Each number is 500 + 25 x the weight over the matrix's rms, rounded and kept within 0 to 999. Layers, rows and columns count from 0. Numbers have three digits each.

# layer 7 MLP down, 128x640, rms 0.414, rows 0-127, columns 256-319
490496476482465500527511486497543508483482539497516476484501490452500502509506459535495499503504513506477475488487502503492516543497487495478530488457490473514494461507510482497463529499520496
509485511448523512521500494502509501488503483509465502481481469527482524490511472518487496500484488509506536509468478496480498526524519495519480503531466499496508477545544467500458492499498535
467543500501498514485518476528552536527491488469484553510461526526474518516516480498504511485518471482472498510509455500488470516497487484433503518499496490480499471510526552504506498464538528
441496479477469518457489494523479478485494437462517487552458523509524494511487533502537457542506486443453507510465457490492493475536478498514496497492516484485505556489393521548542480472485476
515525484464507498513522523492481493493512445510494526508490498461493516505504530507489510504472528499498500483488500521454508517541492487442500493491496486478523464510505508504486512467522482
508517512541452533510477541484512527503547529464513524503501497537481527504529515498547476512528481522442504481500506447544496503494506477522501468518516519503487539462551442483543503494492475
509489494535520477462461500499519515481476512495481413463530472478502486493473502505450515518515465514499504506511506500525475460531468529497451510499509481504485470503468499493487483471504544
507479496485460472488496546529509468536515497526528513511508499491501512485526476488494505501480488442481499526485549497463485495516464509500549488524502519529505489465498497525490490474504419
517496525533496519463538478483504489497532545493513511518513496488512504479465433491488488501447535520503505477520464482468500468496500517516488530476521509501499473462470500505552533518516481
481494526499519534458504492511496541471437481499470482472532504502479539504492508481514495504455474518560492506479526479530488488524497519498511482473476464509492502544477493526534496530515546
522502490481499513505495481500498481488524479527537530526529508495502492493526489520509506451504521472527504494506487530533504535495490535509498518511483476464529486482478510498512529523499505
502521514481478500486553533516480520497460498469470524485488489495473488501529499493494487530552513522491453516502493488471509465478519542506509470502504490517506468484516483528481507539551473
490546514543510486518523512537512498525455493512551512491509524525490534506490522532470497515482496488489496500501491485508502458509527509492488493498510498479507531483451529509498518510454458
511531534490499465533490515456530505474502463500497529495446494510511509497543514452509499537524485498476470513468452540525513557490525494468454531502520495493500490495497443494516504516503555
487469485522461472527497488512496507484480549481458496520458530501481520494537499509510498568470548512503460492483515468473518489512546514531486523463508543466528561489528506463496524482434550
517497467518502491537511484488529529494525477541494490467490506514483471500564555504528482473545462532537489511483461482519533500473510512498513478505546505516496517560475503476508501515523502
540525542519506561447468521536518469494549478522543517549547504506497460496540513417464500514525492495486486526527543524515485504510492515498498502488573483554536467489496474512513462488514472
459530532503481516496512542529509544493468477494556535516518519482512501511491525484558468505510518490471513498526529495486500447512487488514479500458482484511478498516479529528473496450497499
454523489519491480501496535484504517460533443491521480498554475511522483525478524502504537496515530480514487508510552452515483476527454471501505503503533489493522551533497474504511462501500502
471454504535498480504479515518522474494565473421542500541521505517487487497474578469509474485494516517515482520479546485489506463528523484468466462509445496500510530499455475488473513447463450
511498527458485498504544533562467494507492514529527503513510478520523458503523545542526533524477534460485513495494517493489510467503492498466508498529493548521497481514495522514484501513534491
513496514494462461466467551490517516527500468453505507520562472528519497495514500501486483537556495498551509516535547477437515489507529470543476499524488502502519480463487504524491479487530494
486497493488495562536534440490495503497518491524531481474501484524505515482560470441485486519485478482468461533551496495497511508509502498508469479498523484471537498465494522517565505483502506
448520528489499475527502552521492499480464515491498509474507522522516490493538504507503523533503558495499485486542528508476490509460513499528455519528479475497527483505513447476506467505536539
468494526496485512510490509534510470514485477510542492505508533467502519504462434555482536528509495457493497477533473497529503496489494493575527487431468501492511508479532534530488466509527452
473515521516509511430512562518474485477572468477497465534464515497482510503512496489541519512503511513501490497425511476473522448478493520483489550508481495499466486497479487486498506522469521
503494516467521505538500524507522482466506505515481484538519464494490484492478531550576452469510532526415558504452503485462497531466478526468523499496491488459519426489520516485539480514501502
477482537487503511497494477506525472501493486511464514493535517527491481498472526539481490513509488501483481468487488486493492485499511494476482523491515506485496535511500549515515521490490486
511503535517498501532452499509503469502521525544442509497525502532486473495491483468506512513494495510486536514502558501497490512502510489547543511448481506497475471510489490508555511475524526
489506493508499506524531479501519498528527511505526515498488484553453490493515504565468523472503526516522524508458500510465546532494498489524503467501484559485534461498484442487548500521468497
500497505483498539501500500483512517500525485479516472505472530482527517490495538456501517497491479509499496512530495532512533535499493522487478490506550489509551510463486512525467517492465539
481462555504471527512503525526527500487503507491502493467490501455485515497482532450518500491490520474465464509477522471555492454477512534499484503463453520499483525557534527492488486523465494
471536511467491505530509528470481488504506539501467495503512503463489504512520468510521460501506515470468470487481511479524488509511493480556507482446491506495496488514525457511487478510542490
512491532505490442471542473472524537497496513496488525473493508517498466498496519505476508507501473464507456492537527535527479504525510510520506503497506523521492475464540523533476493480542484
497525511545508570491521541497513456518491514547496493499500494509535507495472493514473502469530515516454530507522476514436534551480497490531495552473509490478493524498521510508536466499497508
509511478501450455518527495537501514526530489493480475527491512465488508500525515505532510514520520521500521476474496462475503460516492516482506538513518507475529469495478485540520452493506473
511545555541507479495545516522495521508536525459509487530550462477504537502497526445496480477554455456455551534547525498477481512546421472540501492505512499425514472484419508509504496486469469
510508541523482491503492488489501471485517470529516514580464483530504497497492549469499500473449467541517481525520496527463529539491489513502501478491504513473494506476468474483458525490469497
492515469524499463477473448511488533488513535519492487461509499500510489517497538459511509533476471493479527494516512453489492491522518499487439515456506520533463455502500468547475512479525479
544467536466469511490494513488475517444522534506498491486511510472490491488520450514533472474492510506492517479485529485507505481499467505462546482536512483479507522492502515496561514448482542
541531511480529520474472434510467469490524463510517526470564459490487486499463515520490507502495502514526542493474504474506480510511474462465506464473541497451502494492496522497545530443424516
473460511499491508448512510514508499473501461504497485515522502588482493507486532507498505501502498514511495504456457463494484482527487525482498492490522496510514507490522512479566494503470534
541519518474505533473513501497496493503479525505440489523477488513509511483522473451489520528479492492515496505484472541533483483503484531515528462543481508489472477479493507474500471480500500
520467503458513540501500514486514517550486485510494496483482445524485473499508478518506526500518477487459508531532501466477535544542512524547498526527517487517447490485530527508494490486454518
491501499536536483489472508509495502511548482481525449483479454498493519481515430489499534499545500489465510516505484473460477494524500542482514538449519543481546467469506533501439509533483481
469502476519505465457485542502475509474468481513492509488510508497495497507454487544482478482480506464522525475511570519550498483500499497510488482448543485514537555510487486532528504503512495
469487480512495471418504484486547489494467489481474475515483491494487475501457508499501512501565484515496522496497468502496478478552510471509529515512502464493449478508473538519517485480492503
494455468509523534491488487497499467502480461485521539529479475521489491498471508529483515504501465486541498510526455540498493543504482520500516475504509501476558515481485470472511456478524527
510498472514458538547551472513532489530515529494521469533496489504515491503519561448516473510512519486480462473539477451529526504495508497508547525481508462522517492496516531523506523520493498
495488504492473559496469521571495515466465492527500481575473487527526491502493487485514517497478502506494482485524473475542483512511516458519526536474521511520561499505462525518464523512464490
471572458494470464556506496483540455506508513501473504501519503500467526517521464590529491479526519525493503516497489489511482522528502497472497530501525475492510468502521516488533539508524495
538515484521467528479507458515503489531548500509483529570503502525462515494499500538488509483500493494522483506495477489504512516496488460500522465494518495495497489492469483506519488498484485
492513491522499496507491534557502520525519498509503517524528516503485506513486541502532479479521522494532512519524519509514499480544524508486531506503500517508430498474516491476467496488488497
461509499504447498532512496543471492515530475471460510542525496501458497516495489433512513539531524474484530477515500479484479495467492454488492484545514507560484482487476465505463454463486514
535473529477499481498445546528475491529471508491485547489517528526494517504482493496503508481505462463470480498505530544520512491493488514505482521477499554489525489551519499523548495483490456
474523537500535519474509515479486445464486491502464510485502482505532512490474528462467516517475501461463494515497480493485494505530506517483487479474466494517545487481453488520528504497490479
471510477470517517526493504535499490476489468487490541532473514489500470512476529489488502508486544541582495481543468512502493523526479463487489535503507524482462487495470481501536519508458522
480488520479476476495467415461497504516457439556453525529495485502519514509477478490539536520504473482527517480490506507474494513509516498552479530553504532514486507498486464513511499503441530
482470487506478540526495495508560536488451468494492536486476491510492532494474485519546522523510517451501526463450489495500486497511495494465522499538497501489526542486495488500500490489494515
512468464475461502509495486506491516489491510498469474530523491494473490516520492502514471472506522501487518488549458523450518453515498501531553485486495501476514526534490473536468471532490487
481476516465533544523511476490516514476519523506491527516502513496503511510506511550519509495563489499472523499505547490511521465480503536517496520486499502509560480530545520510494512510556535
508498550530461518502499535515512509473486468480507494521503494547508526517455520526479541554520455513540500534417481487490494486466488502523465533512488510484509496491478488520524490503494535
504483474484478505490493538550509519500485555515531461551473505554481487504491526481544513511508493542453487497480513480518505485516471489460504505465511504506502513481485471477531495500491474
483538468447499440470483481490480502509518511486493495498504478491486513497500480519480507544499498509472531531501499505476498525559520506523528475480506496531519518490474469468476472528513486
531519471501506538487484501510493501502522469509495491475478504464523511497503501509515510477474485488483514514491439547527497528506479488478464509482503491509519489489480495498474515523479507
467514505511483490512496519535527465515529508465520479489510496514457506494509460522526534512538512507546546511526496493515504517510516491486535490478507532504507554514542512456507477529504504
495502506473510490487484506485528577492448482526553486544509526527457482497503484516496474504479472520553534465496485524514504501494530530520548530485517522522495506492552532507538511475416519
497504499474519474499456524527481541544499500454496492493526483486537480501514556467519474497516486489460482478531485509558525521490523499522472507557507470530455488506449496520496496476514541
486512541462489458476510523488516494513520510523535480497468500535500506496466494488516492501490542493547519527501554501476510513489485468477468458447514521527515540490531466525527526534555484
466485473486483503539498483495523539491476504492515486500479523503471493494516487484491514463483500474523488484514501512470522534542557500519517497486506491489492533502546509480536532486464518
502503520497475497496472520490516520514520490492528511528532451499498501501520474458524525481504482487543475504510484525484508498484481491450490476506431486481485499510486485526510488472515526
514490505485545519463505509496493488510472487507498475463489497572477551500502509488485497515516482551469494494492467494531507494479515508488505513490489459523509445502485488491487485515486466
512529530450508493511498540494513519478479523488543540535527480504507480496482517465521514456492526512552468485497551466513488501488526476485510535533503497555536511514520488491497519499522439
479539502529493510479497517479524452512512489507490503520549463509494484486531514495453474499475543468510504497544553490462522502464516554485523495512528542465527503520517532497526481508504467
510492473494453493484507468486462517451520525511536508511485510501509514494540509521478472533443502486545474505501461477518524498526490477497529475517481475506487472488471486513482504521527520
500556509521503506480485485483505556505505481495490504512526497505476487498528552506480506530511506466472504477452483479512479503523496454552476467500491496491488494507437534506516450457546489
437557430506485461485487467521502512459502447516511515535483558486504495493515462512510512582515535499478530508474480508436508522535493512527516473531484445543520534508466535499494499496520460
497529517494521500499520475511443515508489470495504466516512504527497490496515482548527509477454564531566503461450448480485490505481468478512500445498474526482490522519485488476461497513471502
496508495514551482518524504518457546487500488479498484550520483525493503489489486518449501470521486487450482471531498443521479480514499507544466492500501466528470488505447515513546514507479512
535497516519512533499520489489505457468489489522503520496477513492516450482467552499523502484518481476493513511522513517497507490521489497535512483498496491481506487477480522493498504504483497
469503495515515550542517464516494516490508485473519531529516500534465505507520486528506513519447509498511452503457466503450506499467471494526515469491494504510550495511494538489513505518442487
486529482519553512526517513513467518495487490511532455506494524463488473492514496472546493486501490446499520492533495513525502486507483535539479493454507473516474503474497507533481561530499529
516503498509519471487525513483498523499489500501540547516454528487536532485453466492506538542508513463494489502466480497504488477481493507494533508487509484496489452468480497486487498505513519
538521516477562468518491526452502513478453518506491529453504454514473519496507484475467474507485488502563459476522487506533526500530483576504492542538501527477488479514549488488483456486463523
502512473464500452530529460497509510512493492518506528511471515484480512507500504519491490533526486427495505535577498475493485490531514513505499512452514469518483483466504505540479520495478483
492540514500461514503499469487472480503513476486458475493496472453506489497514457494533516447501515523483505495483455520474478511480512551475533518495488511501490518494487521501472496485505543
509457487495506507507536475511541471519525542487501558521512473499477508506512539565505504506511473463540524505515472530527486496543490495463547515514514504511422552502519495496502477480494556
525504507464501480493535499475492506489566499501525496512523536538478487502462523508527493503453498498522502506516537500454491498475514508519476475488482520446479544506516497512488496486469492
447507512461447494489507511467500495531515530469504480489501451490483503528518529514482512495509528530484519510493499499532494495510521493514470503493498468507506518526493528444480491504501473
520467496495514499505499454529475497434499524526476491472523470456505517511477434469481507476452513519461484505537505457502507485484482510500460480513457491502471521426526475450414504498500489
490460567488487521475517486535495498460541470494499491485526477529522498497496519447489513495488542488483481503470505509480488495471494488529495494452478508503518520463541517488500554515562535
510526480490507501481464524487502468466500495490500487472504482489514462498497491514454512518541483542521538527466522504527501501533486556493469500457474498514476506528508499493479490523468517
516442509487479552485494535493514538510504509481537508478537459493489498500470514484489472476554454456484514488499551504450524515508506466508536473468504497492480500499487478508504507490471488
460448537473460447506510558501495504488507503491506493485480526475515487498498477529497497536480483463554488490481459524485476530470467505497469496538503468465487503501536477448495538501512517
509470482485499474499494516466485520501478537443477494515467490464485513505495518519563499466503491477488494485476487514515486502496509495466500481487457498492477516522476470543512554508509503
489461469538495526537504518529481478507498524554482501477525473497503486484465466484504540490506526549518495510521502532549488486480508507477508555512497540512558481486503487492483525531535500
487529511510557486523461489525508476454515447492473507500501537521532471513511502480484494516498492435456460479512543504471479514469502513473520516469539487522503534511459513514500484470493511
490503491487506526478556506482495480477511471559461508495459514451498501501543499528479512488492516527525486500509456516490498480484455473427464506474471454517486517512520467482492502519506498
527510515522513467507504470502500503533513506498512551526506483527493523518498507484495480468498477457502502492477536462505505544496520507532520513503488508468472554506525484507474491560515518
509479508499539492503491521476501489475433498507507470528521459473497474510473489477490508450513518514452541482513531531509509534505517493441487468496470499541523459496494518490529485476435496
468457490533505479493496481494479473520471486508520479500491508514526506501479533521458477451495471529478548524519527531536542482546503466455468536500545515495521471496493471496512497476561516
505487515510536519443504456501499483405508477502466539498515501486464484499513548473464479447510527494474523535488510486511485491536492505525525502526485486508472517507513509429443521522515515
490491543484452492544489528500527469493496524481491515533511464496474500489447518488501489527454504489495481506495510504525484521484519466473512519526496497510495504490509499531513514496443502
519530558484526508512500489459454479493472494513508543472450484521487529469571479488511481486505530535506493503518496538473521518413464516467505473493537486514529534492509496445535503505542478
443502490491540530486524447498479478450528494501527490453485494499478522497491536553473485515446505561517505523522451481493475549485467522499492499492488452478519507500491498521501521505448524
468444471449493505530527488520521469511444532451498477500534470452484505507490474459464493498474470508491518483493478483504485528470508510538509514480499480496511467537474493502470453497526527
530528487447486511507515499513491488520481512495491533481509490528501524502510502528500502521459478528503480478463525529525511483483468523460490482487532464451502481495494480470475510520502536
517526513502522447530543505497511473506478515502530513502462480494522512497496442494524477516467501522520501508477499437503463539505524522543484539531492511486529503500494515477459537489555483
524451512502513486498525488490523518525531468500494526484450488504511484502502517539477493557495532522437483529493484470491506500544425464529488459464510480500496512537511583524465488505567492
493501491525469484568499470470500499512491517490488503508497480530484487513515496499517491541497510538497509487485482490506523491510490520498459509474483488490506505485498530499546529539513518
451480492479455499485502506522543468534547540485532516493502523512486513482503494453485540510549466532507479516532451540493476489485527496506510482412501483527487504496485480465549517504464522
504504492467527500503474520528508501444492546536562487497509444502497524504487488501503520486486484514521470492461512537507510505498491504507496508519484452527487519531495513529505536522494466
521477514462539515553449510484513481495493549525466489491476458500472502504534500528524508549454461484493428504453494494484488517524489503507485501529526519522514465486511539479474524505480530
504498522460522486477488485515509527489544520488524519522536497471510496492488528470533523515506549509514479503543533492515512548498487424462525493451502504535516529520515502482487475508532494
490444466500495512497500526518511526516485519493512473491501485541524514503483494469555521504510495549502496522530535495524497443503505532514531495516458509521518514498494418485517521513506509
493472483494517473472554470517492497542505503507534537502483489484506524507529487503491503514496437511472459518538440541463512493486461484454504500458492484498501539503484517501499535504481473
508497544499498465508496472458489511485445515533483469537530483532520498511489465541483516478457514470507429508522464481510468531496496458513483487493490550493477445492468481494524510528487543
505502495520539508467511515537490496445510507486512505509495489515484494505499560507501494518465506508514489517469511496497506513478472491487501528519495513536491508564532509489494532509539521
519517484468454523464563486471521504541479490499483519486502493522485503502529471491457517525464517530520524510524475492476514492491513504485494519494532487529498509536509492549540522513465479
509484476480496492463505481515468499500497538493509523433533480497498520499496487476506496476477508488526483469435510497518468481485484500531456480470524487475533527521471501458519588448480476
498510474511483418541500507485504482484456479507507537499495515487471527490499540538515465498526437485514512524483476478535541515560498491524467495498476487508481452489508496491530489465512538
452473516467512504481494508522489505554539565511521522500518464445467487484523483533446471529471490500562455522501480497507513462513467537426524480486497494486473509552510491517539512467489471
495523455459546511491506504471479475507546466464486497512457486483480479532537477526520503504503534493475473490461462476540490486519492528555511506492515522510504478488481509487448510507496477
500465487514489519492542492531503468511542499516492479496512515480477505508485505495489486488501514489465514504523452514514474494504488507511500500432495471455510531514504466497508504498514479
519502540485514469483499533492517514529464519518474549496506533497521499483512491487480496499518509507446517503480536498496472492510500515509531501475505472489515485546532500484473502555523494
492511535457505516478506516493502514561558495503422459509511496459491519500508567503510491500480506507494469534522501515464487477516489462473496485556495524477496523484473490498466506511494513
473498482558505499509486550493481512499515523431477485528515534504451480500519480478499500540472466530475497512517523477479481498523493508519448468539486508458487481474468491473495497455506488
495546494493449522482457493485508522495503522528517510467486519433511512494498501569466501491519497532508503505591527533519533501503540511438514516568508458510464523542531546524460493526491512